Each number is 128 + 24 x the weight over the matrix's rms, rounded and kept within 0 to 255. Layers, rows and columns count from 0. Numbers have three digits each.

# up: layer 4 MLP up, 768x192, rms 0.0909, rows 549-595, columns 128-191
# down: layer 4 MLP down (transposed), 768x192, rms 0.085, rows 549-594, columns 128-191
up549:115162140143133119147115137127124130161132141094146140145114175125142145118098127140128123126125143102185135077145138138120115114140118076158094138108100157131151106092113139157115092128104154
down549:175136152184106168131135129117168069106131116124137143135113098147125125162128123156141115134074134099107114145109137116103087186091156140132143131167104110107143129132133123151156160152110122
up550:172124154111161103157128131110157193130143133168126090089162137126110140145094143129102155124120168119124111161146152170145139149138088113114101150109163140125105108123137154139155113139149140
down550:120114124152116129122116119114151077083097151085175128140114150166141131119115170104143114113143141151156175091116092126085119126147180159157148138180112163082164122119126132104074101081139127
up551:198128095122118149141149106055156159108142127116105134174125140151120085137132083095120132100093121159154124120114132124101179126106116141149146154135120135148147127109129140112127133106186130
down551:093159094125155119134140149157125154121136129166160078170134120138113130120080141150175095171145096093107178114063110113130152163136155076131122125144099118101129150132102137125133139137075148
up552:137133100173144159167154141117118159156112132116121117124130111118174137123158117129085153135143095151107134131095170146122201122123125142121161113143128125112100168122139116137093087134095132
down552:068130154120092138110119140122149087118157125143150122149099146139119134119109153125155130135139145115118117117115113129150069136132112126148101154162170148100105092181141101114151150162153130
up553:160123121140131087133182111121145153129159123142171152130106139152113143116135107123102114092067127087121115114097087103139149142119084152133120106123126152164127116136178165127115107115107087
down553:119106097105103155089119160102147106119142160138139137071145120112107149121122135102116127155110144168114093111107128154159111159129104119095123151117133102119121154141130151108114154118138152
up554:153171117131162133128129117098108139127115122134146122119149113119105172116126089120174120142141164153153103151122112131143125125148155134107097130126141140118108121119131111096134133149139151
down554:122084126133077128106125164150138138084135107144134132135130142156146103129107139112163131145130068102127172122125133106117117130122119152182160118098159102166131123155158113135151126090112149
up555:136116092100115112116086111148093119113147121116134167126114109120119118115120131123144121139105132140169190112153136163130139120118101143118117136130128115114172137100115118140152152117172145
down555:115135123086110150116123180119135123138147119120144137093155129127161118125151142133138126112146159115129128112115183143162068136143135134109145090123193175096143105116123118121136106152124094
up556:107156130155179148136116146126144117126128137132127110132151137091127092150147111140153123122076107144167124147120183118154136123095116121128133078175099112120132143097144129101123164125143132
down556:129141127148122149161129139122115129125129162122105152138157144142114128145110153142164137140154136146077115124128139130164127119138141178099134134109121088137159147193125081108084161126102141
up557:125131142134104151138173171141150130149130145126110139093123139133094180110130180135127121122143082127089147130156081144113085080139125123134158152125095155119141074143137103148184164136151104
down557:078110153137127140131091109111090172099112148144105084115117148119166133178118095158156143113102116156102115134106126094158108143048150138085151176148149146103142136130084109134077142097129167
up558:144155110129092088115132156160099146144173172154101132120155160114090124127151145125108160097102113127093095079094173147121139130117097101144103146115084124125109164102103095137183099140086152
down558:143120153108158112194138149170153132144126129086124067145146133107103141099151150106084125193132122110159148123099107150122103156142119122117138157137159163107150095145139106155166125095157107
up559:104098111157116108113111121159152156126143120182139135148118163123154129143156096128089131143130118117139149088132145105119112130132144095122120115109106142112152131166150093152171159116114108
down559:166110082107130181135122107111113166166158159116176151109102171156137139143139115090088138100123060167122129141126145168111100114154132122114131156143109134154122102133067142162154134128097140
up560:117160131112115108128144168148106150113136142082142153095053112120121116126149129137112126111141149097135154152123089121110111146168126145076128135097147152142063129174147074162140116169167153
down560:121113075118178122139100159145139161158142124102145134098111116125151143151137097103100144145159093156139147103161139092172108128146138110153169165134117119103136142086125168100081127139112126
up561:081158136159132097131149071126170122134123124121112115149150143109128148132134074084116140131133179135173176116080127126123140172112142125155143086158145116127137116104120098129096095132186138
down561:123122150130159166178137173134095130110140146141121093119159163127120105130112148126098104144125118114062120165170165132186093094147107162136106146082133132151087142082144123109146153088138107
up562:130115131153143133140078126121154154123138161155123147122101142102144147125112136145142119119108154133117138119158105058102143164135130103129154130142126124093155139103153122166117107174130124
down562:134146144119095150129120113142126144167121110104128127128132107142117091112131137084104159127181095102122123116152146127140100135165152108173150146075109140156113151129161130157114137086171156
up563:124150138122157127142110129168109126151161146116145139136135177162128143155065123093095121150166144133143083117165087117098106132124107161110104104086133116162130137083163128110132186134137108
down563:146135114109135089099141173112089145107111117178150175158152111127130126082139124118107107159112166114122147158098142094140118111113126129125180129149159175076120137089085112130123097126130135
up564:113169104154143150171122134163157129145115128133158114167147110140096142126119107162121120167122143107137129091179101129147112152141156138153122132145140132086089122112162089165115098141133096
down564:097131115107102178086143127100075125088154140146113145106162117117132122137137104108123140086120129140107139135067134110115165130110117100149098137161107134165126120153111080104125162103141130
up565:104105146142121145195177152148157116152132123163162125161138113114127116091099120146133126116099173119191104110096093148123170165130093121144123077137146119129107118134135089105120095164121119
down565:101175114146120176089130136100140125097110146143167124150113123165141106154154136151185123151120104133120138128109124150137140098130083127118159134136158119129060116137096102127082133088132100
up566:167109099135154148124119176103143123122183062214096059102112134144111073099120124064091142109100158163209132118115121095077114146154160124149087160124094070114131131075148131111168139122132124
down566:154115119159109050123174119096101111096136100156042077132068143117145063127178140114118041169098146131163131139109140136122114055119132177088088103071189146099131110135115136123105114096070117
up567:093144174078063114152125137153181121165056096086158126121114122107080084117157138141157128096109144152076162070116110131122152179114149158202156131127099104114123137128154108154173116176099138
down567:096160164065100167088158179105119131108094119100118123163134125113122139128137152147182125110127107138114153133127068141124144092158119174184117150175165134095086118096154120134126124121141118
up568:157121134126109111123136163145123131109116108136160155138167137134113111193156155097138115175110159094114128140141162120140131143141121108106130110122149111128122143116096099160152162125127107
down568:103122131065093167109147116095101177110135152118130152137134117159167165160107092153112068128083135120140126086175115143117175110149110097103116102092144119118141116195115101130172134088140101
up569:148124137117108078157117121109103118137169140103128129143111145115131109151141175160121136136125116105094121091126186093165155159134147161092119114176091115140113135152147131129125117137170146
down569:123133138100154184124150136133130148106123179100131124113134107121111144140157139148118110094093162134120123108084107163149126158113119102110132106062117136088116117155130106129123140094122108
up570:097117125119170114156182087127128160150125104133163122144126151120121126125050111158122085096106114138067144126141116133122182117162143112123114144176110116127138143132137135142170129101136119
down570:124144115095151119116125106119115126127073107126068134138128139134118110150149097109176160144169099163157109156115143108190114148109142155149138100120118140152128113124138150178173089106160128
up571:141130107130139098126161129171148129093162131113111122127129120118143133113136121154140134129125118138124153124111100173125132112108157142104143135107096115111171143118146081154110141163142133
down571:071107125122132137116112134106107125150115112138134148151098148082127131131126124106152141115100114109161090189122095131183115089137147154116127158124113114109140155117105130118110120097127172
up572:149133139110107115126098200110143130116144110103082127165103113153087110142091169143115093128152142133128144118159138119127174112111142117103125132096129157135102149127140130126140091111149146
down572:128134138156120086086115107105104156168165136057143148120109131084159108143136101133063152113135134146127159118097139120143078147138127090134106117105127136111142123152092174111116154138121124
up573:073128145122129112131119133156159123100172142161104127121127124164127113130104177119074057157111150144111109186172113148167151105123156097111119129130124133115094092109185059130114073133147127
down573:130128109140174058150113155141126135146098111080118064172118165124124053085090101106107125133099123121126134185127150140110129138164149104169146123118121130079111110081151138085147130155147169
up574:147140161126153121157157093121120132173158143086090061080170121115090097106111127125131113128127169114148149165139140141138153155158109100082102124131127112137117183105085146143140159165158095
down574:136111105169113121109123139126149142109164145110148127149134138119102136094069131112115151128163121137120129138123125184128119121094078140137134110135112130160134100119152126108139088105097133
up575:121124108102135159128118115078132140118149159094141126143166117100134119147106117134106100112090110161139115136191080134121077106156119111143142143097140133115167132119125103122144119159151123
down575:120158125167097150173161126106142087086118119128138125137162139133138106135146163126134139098155155139146129111082130131108196082080153090174143134149118128138122138147117106108163135131125111
up576:162146136139127150072114086102179127137116160100111104106089110148141090149147146130129100193105125138140150115099131103106142167151124149137092074165126141130090146146120145160165110159174177
down576:133159177089142151134098103141148089128100140120107158073168105140107106106118131129150122159161121140148147157095144121101128123131131121137091122149123164156129139162140135108131124141123096
up577:104126125118163124100131109115110113144129115138146120113117139163147124130130139109082114114123127090129092095146118141107187114148128119164154123067137161105087155115147110137107110122099156
down577:176126086140124133152080103102126091099151099159123168169122116131092156127167156169105150157121122119133112076126156105146146134113117128136082138175128114134153111144128097099122156162122125
up578:117104164114128151148174103105137129166204128147138132130138094123119145101087149104149111131162104154134104097161146116117157147150136112140104122151122100131139146125162110110135104108143126
down578:160098115123114127128119136183066133119069183139163128132138131107180127128146128173103134144106138092121126095123139134148118114152089131133099087115162144118112127102113177143131119107141093
up579:174135101123122147137116122098095130117165144111097134088159098098156103136150114122127121099142160119124147110118150074126174130156128124088129130115155145135101170129140144160115127166142089
down579:160135123163103122095086157126115117125097077113120126162130136096144143148116115112122102173089124117131133096119138113150113134143140138152111138149114140121160094097106128112121171076142164
up580:106162147133164159133113148084141150123154120105123163104103145110103100129115107098160134126128114114164148123112135137133165160145124184082115113132168167149128126145146134124148139111135130
down580:115131122155112158127095151099128103151119170175074126097145112132097114104124131127107101145120120128147104143126133145086121191135136149136157128147166137136181127153123082109110131134130133
up581:136116104067136100155126122126139074096143130089098140156106132164139126107141135138141142114102149104088143153144125135115194104115091189087123153120168167156147115176127138138114126143122105
down581:156129115123113080130149130137146141122129127091182133149098115154161109184115110084132135164151130167117145095098124108084152180145184116140087142147146121115113154135161126112146129100180117
up582:110158116120113132125131121163110138142188123120118130084103166117142154137082113117135130090120136086143109128121145157147096104124109129127120124103104129125126131128127110162152135145128090
down582:136116125112123119127151109172154101122090126135116105165100135119135094123164117126110165124144128107139136100138141154141109156120146143087109104143137140125125095127136145116171101119137152
up583:118142148104139100136113116125163133150111125097135127136109109110098129130124130111165132156106154091169186141141132169153148110137120138132166129150120108049122117106174120166162118090109138
down583:113111106114136144086150120113146131172117150146146132128114167118122105132110160170120092140087101132078191118145103137144119101112107160118110145136131129102091157146120141121148152128136162
up584:124102143143112082126099105112168094093145135142120129093116102102100149127124168110131166113142149118136132120125151109122163153115139102143109135148085124134113102149120136111110134177138124
down584:105177109130096154107143165167109126159094135117105134135133161123122126139143109135147090124145116128129128120166118125130136101168117104128148093103128133115145146118107124109131113117103142
up585:132077149122102120114163112143143152131149104183134168173135069104117100103142094098094104119152150166172119116113141122113133136121140154143137142134116107136148117133136131134144100175152136
down585:104169132159132116111098138115149171145106116177140167121101123178100157149090128100125126096169115093154186137156127065127049139122115128084131103170099123106121191131083159106063116153153096
up586:137132135110091154116159132116131143123142156135152119079130142113139146155148146134143101138111114115106120140127136111132113126152135113111073112105155142122166118099145123123102128115116082
down586:158163097150152079113081088139085122127135153148181107153164142100128124139109094194133087152158109120116152125138138112133156133105082103134096123080138091140202125167064158104149110124125210
up587:103126130171141169121133138112117206097125132114116097106124136128084142120163070134137101122109131122111127074156125137117128110140085156098119158128113159155140101099140111136095119097097108
down587:129108110147142096129138139137161123119118127142120130140132117092112136108124132128159138164078141171160151142119107097173136161115147095142120131117100095101115146146125131150109108138150121
up588:174151152128138103113112169135143159143126113095168093108125148151123163099108151115115133132094150107143150074130144097112114073100113126107124110138108144119169132081100117192129137123133147
down588:129137107164132125118114139181128119185166113147096129132130132116145087151125170096119168147135130091085098110147097136136122109126103122127113140163132139171152137119136087122115099130121111
up589:129141107125147133115162126141115158153125150110118156125126095164126121102095115121109133137153136109125118137112161174083125158128101151115102113152131116106118144114127114129128090134131136
down589:099174118157171149125140146101124145120109134137136148134152099117107149133106119124140153144112132139138146094131170110123146089124111120141149141105126148109149136114100118136115150128083146
up590:133148173140133147106165127140162129116132164172114133171132135162156117069181109094118101127164114097114108149160122130112135127163104139150121128129102108117148126116139190119151108117104103
down590:096130104115163103171097138139124129109126104115117127121149131083130118152112133125126170142122129108142169144113139073137164125116145159126168127138128120116119137149167105105126157151118161
up591:166136127146072103153141160118164122113112137153152119124102134119120118087128098130133109114152181088089110132132152133139152149099118123149182138115134111117118144133104128121203114169141095
down591:114119175111094144125107158130114129125109161136106117101140126102118143132136113095155120100177128150121155124110115092112117139141142146101134095088121143170127116104117125138133134118121142
up592:120145116106132140190156116108137127121111127150090122117184133136141128133085151134116142129135087119149160163113152159126125150138117143154106108144122075121104160097170141118098107115133130
down592:123116155164127128104155133080143110115155111100171132134135132106134140114150113138097121123108148146118115132169130099140112099115107114117140128123154067118078118083126128113174158109109146
up593:145125183145100103140160081110115156127113081120121105147145125119137087155134127126138116147107132121168099144116128113101128145122137133087141119155108103147158088119162123151118134168096140
down593:121109091110125186116124139139130154123113128132173139157095146152160116101138136123076129146130135162121106146139109150134104095141090110131133149091109193133165110118126137050100145151133145
up594:147130118151109120129114092135124138116127141169106126149088143102109143112134103103079114153107104150120126135135105112149170158161112125160144121148124085143105128125172142136159126145137151
down594:146102125146128119113161154136136155118123114149156208106138124132146117104058143108117149131115155137089150063113126099111141116084122116158094136146132184157135130116117123143107151096111124
up595:127134107121116168130103149143135088074105104105127128132125128126129128148128134123126109109142106125116153068155147139110154111123126154086119134105123171117129138117113142079091130130134094